{
  "num_hidden_layers": 10,
  "hidden_size": 224,
  "num_attention_heads": 4,
  "num_key_value_heads": 1,
  "head_dim": 64,
  "intermediate_size": 896,
  "vocab_size": 4096,
  "hidden_act": "xielu",
  "norm": "rmsnorm",
  "norm_place": "pre",
  "norm_eps": 1e-06,
  "positions": "rope",
  "rope_theta": 129000.0,
  "rope_fraction": 1.0,
  "qk_norm": false,
  "attn_scale": 0.125,
  "bias": "none",
  "tie_word_embeddings": "early",
  "parallel_block": false,
  "extras": ["value embeddings"],
  "init": "uniform",
  "init_std_qkv": 0.0334,
  "init_std_o": 0.0334,
  "init_std_up": 0.0334,
  "init_std_down": 0.0334,
  "optimizer": "adamw",
  "learning_rate": 0.00209,
  "lr_mult_up": 1.09,
  "beta1": 0.9,
  "beta2": 0.95,
  "lr_head": 0.00983,
  "max_grad_norm": 1.0,
  "warmup_steps": 445,
  "schedule": "cos",
  "final_lr_fraction": 0.03,
  "batch_tokens": 65536,
  "max_seq_len": 512,
  "doc_mask": true,
  "train_tokens": 422400000,
  "max_steps": 6446,
  "dataset": "wikipedia_en"
}
Each number is 128 + 32 x the weight over its row's rms, rounded and kept within 0 to 255. Layers, rows and columns count from 0. Numbers have three digits each. The size before them is the row's rms in percent of the matrix's.

# q: layer 4 attention query, 256x224, rms 0.0964, rows 43-53,107-117,170-181,234-244, columns 0-111
# k: layer 4 attention key, 64x224, rms 0.0958, rows 42-52, columns 0-111
q170 094:125170139119101094120142104109098129153091133199193138095175176138094112104122079119077119131130180153133172112135124097138210167177143194133130139108152170094138135145147108158155082135117107108055085055103118138102137153079141110138138155148138127158132127054102132163168172128142101164176128168126085170167120115151128135187110160174
q234 103:192143088163129165195146132090154138218170105152126092090080126114101127152064157166176141126109160147098194127125175091147119122140095104120139116175141151117152132131108208127104128155059162088119107130109153121146124108085078147083159086119112163136135172155181175083134138191176169079126128079111143115101155099159101128110143118186
k42 087:162118147140095136119142108161157146134076093157117096185106074101115137126123167157127158093162080144166110133189117089149152134206101097110079088136082127174102119117138168241113079191127122123135139094098133172145099100149154167091119154102096053146121115109103149126110065137132082065118136106136157175088146165063111140113113109161
q43 095:121108133110147137124136130202150186125150158144076121125106129142123089144103119106177141062113100105205145146156108088121127175155149176133158132159133190122107114131132115103139069134158147086199076128155179109147132122090099154119111143165105118098107130111098151202129093151144160117109119136148094056160127081130152173200147127146
q107 109:150111133114070144116191082074192202142157082064110143169123146185079102075076150062167085082097146100159110067127140137148146164127137166130147118096102159115110134144117180154184087132121065092224144142098141136118091152068117109114131137170125144143141101078071067104151143125163114080114158121108095130104100115109142069115135118124
q171 108:164096131105149134071091151076083131160172144118132114160094155082127101169140150150183154085157146115107170132108160118136185160121104107138126102145085145148129161114171120122112138114145074232141098113079188110112076115107122123171081099187115149094080095108108182135120133106124114123145120126190044035170091140182162174187151137129
q235 099:123165104138094090092137141177198155080091136116091125165181100136118108042173103095116099114143156179160119149163119129140123141126147081081166106150084123126110157140126143120206104181124126100124130111114092115125158110108131111130092141147078078111130124192115069101127163181103161079094139136119173094158126115139144091079135123163
k43 098:168102099136145176133161149109083177165100137091091162118127101139126144166115137175107159192160184132137158109063179131095104179127094070134167077170119171095177115132130133107102106152107169127169120126144137117190157094050088133150140113081176195120159170063160130094104097101110124135147160170073077152093168117176078090109214132116
q44 095:150142102138064126123089165103180141110127119161151098140170116082166106128137057152092149177150149127157106124107176168155150068092109151109126109177104092071093108102061186115104074103145208109145135138102126112129163131110137094106162099122073112138090125112138146080130127147067078186136099099096213118066170152118145148062099110146
q108 107:101124145149092106122148159141210140122094144126145102157153113076067068126087080110129161154175126143128083130104118103096124115133155180108121126115106109108093149057092184086179090159144168075117172183151133173113134110131106106151144139133096098118138170116080160085152126155123097121088140092070129083117149128108114094097124149063
q172 103:138169107121079144135123175117168165100112163152098133158130128113088128168177119095105137117189131216101109113082114181089127142093147157123111097081154113106113164170141100141154160132136204094145131168160099155143183102136131195127094068131087079118146144191129124118153089164081066155095147229102132092124135138114095087085096150131
q236 108:092121126121150129173130148140139130140085186150150118119153130146069141121184138093075116103103084199121115145127141146161147158133139147115150150136125063082145084135167186088109102152113188137086156130134117146132095147159133210092173088127115054149146121181124105107167139198135092119165097193093126149096140167123177077100136162149
k44 100:112132093125082123167160130113133149153075161110146086100184153163116101156123131055121096129128160103066136177075123173136127079154121081086165092100122108111117111073117109097082102155139178103087188119122143161116189105088157116163127189125122157158128124169179105125166147168074140165124175131030157097121103066088161122132115164047
q45 096:087113135096096065181112132058189130165110117129140120171135127164137059081115083153143181170129124103152108117138131173176126101127107145125152144095210146126097067121095129113144105121130109096185132145146133175126160143115169129125164173081118125110110142119086124123130106115115109084090138122072116055120208062075123153060139121141
q109 094:110074098163095139156141112081161161146117115131092145142112112131140086138154127099149091107101207101149179116136081086104155155110132178137157129118175153122086135118089129143172139150126178089069126222147109165157197065168184099159199157135139129159137139146114091201159149088106143120137121128108141115131114097174106133156178161068
q173 108:115137097113203107114148125084160120125138145123147162134087135077125187103136108160159146175106164077134145120197142158121122153150171123138094110080141174116143121153090069117157193073115109136146088072195141142130141132133111131085154090175065149099162112139146142132090149122184073094143082076106086076163112207084076122140149078139
q237 119:106155169214124149141167134109118089129112119154143156181177118135172155186138126145113129188122089157148146119105076149067115134115170154181083146105122086172088171148113136169139087104136088146100122168165132103144127137101227123120077101123094145180099123085124147112137114091141099142090153104092158144167128183100092177148067155104
k45 106:108188085170092157111133108105107100121083137159150146199104057071150159118102159118087042165137160127194108094182119150080106151112135191147097068109127107138160188118122143153112127110181162104152140227179123133162123115155141091130153143145111137151114112143152098080130105110136094127077172109109143158137080104152070011147189117106
q46 092:168123142154111200121154108149130127074161084087181159137084134085150219156161130110118090092079105131061148120074145137131075134147102099126120179113152133174142102130101163187127175157056164096166128145200156108133104102144098133111073119162147196142125143115167098128130142191093138159139086106143095122095119151126131141121105052134
q110 105:147112141121192102142111123112068118159147078076184152072084123153148169164153099147123137156093081066119158097124152114168195143130122102176165132115183133088175082174132075125091158133118139126156112110080139178159084144118100169156183137156151129173182053120123107118132162124139144119183125070158124103095137093151147085154143122105
q174 097:103077128149138110170104097112119104149131154171164195097096118090135167171139117134138133153087190103090117131106052199135080153106152144140096155104031148128114101166133090097175134150085168143178191096139099141111106126129137133129148089148131101182125123118124191118105146122178148101114178132151121108075095146158121134095130068129
q238 096:136108162096135121107150140109133052189123138149191098132088144158143151103123149109171147163187067113144133108155153219168093085112143161066113102091132133121161103124122069102094068139164158181132140171163132175092132145141094147180140156068147085082101087109110084133104094152163170171128081118171093083123146183144159129205127202092
k46 092:150124117122145068125092100149103082137163107168131135143107113103132089042043132142107128166091141137110114148119113137177157128054139130085109076114168152065186122161142103078126173083148091089117130164121108122193110211190138083125126103175159097094100116171120076141162112146147142095104144107141132046106119143141136138136086169177
q47 103:083112095158137151117093115166049140131092137171106161111157120094100194133203178108124099045140143168089136118121113132084090136161097102156132127123174137117179128128149063131087173147037126117098109104143084121160080157069104121128065115134100163178159125095168158155163163146137123133153104145177070126171099129181119167128130108130
q111 105:119135169150187153097097084097133105172106123084176201096154132138116177147148182142089137118132094135061157138150103094097147170170133071156085107148118125113185122157087122169062121108126130165146124153123138141142119172124099095119136104116172085103144103109166111174135125164124163165154130125140144149123144086180120174113114142214
q175 099:113105162110085120142130163197101077139082170160149138090148103099159111161177159137103154059143111125067118173109053101142124074110162048132163119149070139093149174091152116091096148182131168122173120169109123129131115116136115127180123123086114130169060148128193147132114129145115113162063123120152143035162154181125125159145135101130
q239 108:100112152153103058086144142145165126123117137111093134219182157100095110135128121104118135108189140133173123143166046143130144098172157125092156139070096159099100148077143112150171122139149112151130158148181169091134128141115149072199124151171100062083108147071089127181052092075160125137094125083113092075152100193157150161130126131134
k47 100:125104106146112141171123157125107111058179096101132143114140202132073159148113106130116180176062134172135156094123119171098129132120132132108161058137145126103200099142126111110104184106131077111114112119144128148052102198168109066124094076228173148140129150139110119131161110096149153131152156098163145162157108129094081133106070086181
q48 098:212162136093097063106150167043060127099089104124146094152100109158138111129114105147092076140184123159159090151063113138135176178116131169149115162090127129129098122147147136152123121045153100110184116145156165181128132076193106153159160119145117164138182090107101113129130112199169128113159140177098164153065090090056128115139136125146
q112 106:169127103158102086162145161118092120103196114120161128164108148111194137126098105082120129088184125071179167114105165170123139148087110172079191100037151132100142042113104128138179152132158151156110154085111096191110147125166109193128133192104125156148153135139138116103157130172161129123176158097124068128101145112126140069101189128070
q176 110:208130096163166137150151122143152173157188136101081091140050104119078162153094130098079141183142126115127120102088131202130109159107112075161118084054123115145101135195182138114112150103081123078159159132156130134114132128185129159110160109189114095066132114183102126068150097165170121094104174131084171107105066150097081074103137129145
q240 098:101114164079139143122153122081113114132139128148197144080085149115089183175134123118139097116107186130101148117108145190109086174080141125089151206150134110154182089129091095082148107074093209181090092150146090142137135105084126148120175057140162193132196138134189103108169146149100169126182101165178139155104162154117119110205086183088
k48 099:139089101150111052091126091077105109119127133155170174081157183132173079083129127128145093156102139124113119127109142131163138098124120177160077079137133103164102087070162143127163108091071106111099185112143141122143181117191076084131176124120155095092135145154156121116115098103070092136143115197113083114100173123094204105108152140129
q49 099:119164116120106162115080161073111127087113134131151085120175089118151127090104079160166135156121169160152069099093185105177097126129107152112163119154133079083126129143130152114113117130166067123189150069155108128145156131141104111105135101140059139091145144106145125083117143115108103137104107134103186119093133142151155100071147114104
q113 101:121157105138146119132072148138213134154173126137161122200161138112095073109091136089113175108204130138164101136119142098110114105049146163101196098103135125100120092084080155143092170137171099116059139141067171145121116148099157143167157113102161110100104147114110120108121105155091165145058098139104091126131137100112138090107128188066
q177 114:155138121124146143161080148096113099156119191154128124105133072059125034141152119155094139134184145166148099148069114142163110122095146070071136122114038120160183160154193128126100156096129097135130120167184128157101099077139104127135164069123090110121128133127161157119049155145095097094107129170150112062122101133136115100139135128129
q241 103:110133104122104129091185195168168197058091144181072128140174132139058092149124112096151114090161098189123138153132132138146113161120204176106149156063097056129112106117175140095174097125137167161101157104185159108141122142096142111169113098139112081117164127142108140149125108139144121147131133125086145126069106159148149137102141170127
k49 105:108154087134089146089133146098088138133106168125124195086158137154122104153078152133141129143148180175049047112114143119109080145129169163124146088168133114117137123127111100083109170176115129135128135109172136108112158121112148106121119109135085212151161133147156102107162120137110105135087192117061147194143087119135133116127113103103
q50 097:115121109113146151128160093119124143082074109146162117169141088165103090062129149145110094190119175147128109136132114149137155129044115099096162122131151095159159137150141123205111205105135074134081126161124125132069098117106108076158112114151118069126064105083090125103112104089159106070073136149133123115183126156135134095142138136083
q114 124:055154159116168126132108179158103052124100118234135127100114092123101129145184119189111158156129072181073066171133069110098109129145113123131128128194144100123169152121160079166044130118178179133084115179142178104115092111190136111141179107105137106116064154140133180122073127102137121123115111158147159112126160135161095141122066133146
q178 108:095169097129117080135110168166154118088051134208141110138118085108119146089122158139147116130158080136175116172149139073151104129119114136149139199160181076084108165088068121147085140119165147143074104117154149133158160164110134127111137160068094109121135036135114113114084133093131142146157088094134080089134148156109110149125074173153
q242 091:083121117170174119141114154055063107123156163142098112104118106171116098140083160108114148125096067145115123144161075127119155102174116123111112114121129161098156144137115089135041064169180113120158126141169172075123081127195062168154127144074117146135128126108087148158136122118150111083147132125169115093127155162153088120082123138130
k50 103:073176142074123134144165190200108153129136089137111113092056050146090117120147142098132111106110094101109091136185092100109097116154122156122137129097154154181082088139139166152116175126176131152141105150127190163059103086167143178186159136104144078140142083149051140139115068151160102120087152165155162148134093129153089114133135145073
q51 098:066114178078129114171147166143139159086105132136078140103090146139114104145132128132112140116079054168128153119123090121143144151173116128154120142107147171176088119160156158117131136167142121070135104117146159028147163116112086097121091102139121090105115158070134145193110112125112139152064093109132103067130111152106157093144131170149
q115 104:116117101115171077128164117152120152096150087185156113130085131135111108152110114128144129123094102075153153151146118081135166170176155165148168094061112181124078096186137163150150191140172100146199115132099165082161117142171122119107143167167171127112106088069065114180162086110168085104106113116140081089113100131145097103180148184126
q179 099:098081144144167141094099091146094099136139078108163097132106102097172147086078137118160130124082133094104125152191106065128125099164113101127120140110061187141153106136141154071093156149084090156098153093121211116088077135090171076087174071163167157092117099100117183187085112048174162116174121075128093102154068158157141140176153103141
q243 108:182113122145116064120152116177154198097072126140113118147187126123124086115152122099153096097183117138179099109117129171144127111121127173096102121084087126148107151118172142112175145109151137106155174119157097162105140133128142089157087133087163099105103106137104124175132100096174109148095150074074081092126110082139117164149207152161
k51 101:145187082136146145115091100121166136102145125150124148161106058095130147144116101127118103108092138133123119107094122116147060176039148101175121171162130158108155164126136159164138170092143123106182131185150116115195112159137136103163121047124099130161105123125157120150097105089107184137094167157099105114136142124135142151160117125115
q52 102:156175107100086093121084173119094174115106080167152117096132120087168153170173078133135127078126147145126109080063133133135080128137116144156131169104094121101168141118120173126094096068166128111186118094161079131166149089091099137094096087151056136146177163122175125108134203184080113166088121136093181132062102128123149129081154089098
q116 088:179129122115119174147125142113130146164166091118162091157162173099115141116108089118115168166203133094108142117119149171171138069073171145125202114066058129115115122114126165127110119186120096133164157131083169136126150155112130224150120142075120119151144163110126074108174130149102141136104109101148123166113114146086133084110143124110
q180 090:108132129147087149167083147127116063173173165133162120110092108127135135182175151109088133094116152136100104132075058123173105112097093114163175086086097181145194080103147124107093214109138090091077104120146154103073112142137140154133167031095105114067163122158141148152123128100136163125146125188103111161114110116095145103118087128123
q244 106:104116132093083089098141166191119170093086149166132134105178156131153088165129098146174123103163064122110143136113133081149134151071165162100181130091089115097091142096162177048136120164160211160126139103132157104153117149083110140147141073158121142116115130141125160125127131157118175164114140110089112154040084146170126133118142160163
k52 090:111152108163106087067079125146132130098138178112134171054171172174121181193113120155125118098144164146055137115126205140147090101151122146137090161175131119085093170114105102081109118125096128100098151074132118103142108149121140144059104123220091146084190158147145171058162090142141207169133133133088099162143122141113128143089100111190
q53 086:181173078091137095156148131083188094115107163136156117180142147127185166119080130141113127166133111099144141119117119135166163092117137097114122119134127093097168112043071165176143084120144077100125146056068125135143107090169207109142179176102136145181099112172103089073144072122125126081110142089128169153055125122101152095146139118166
q117 087:107167140132105104123132132159070077114096127142131097123130115115114127137109090180107177153100107161150056138125065158130074110118139141185107144160135117182173150092170066144116108127160099062100124113162123070208116135128170184102144146120090130197082148106117132095095153062130098059151104165148113133114179193101131069133081097162
q181 097:123145122127131139113171129081212156110144106195131148115116133156103089097110110126142093135144129126176175096094125173154113157082131229105130144153098112118130098140135182157211112078127158113140127115078101197124164159099141135103153118124142109150178165095094130056100162118144078095154153124126128225077097095140133112116102168117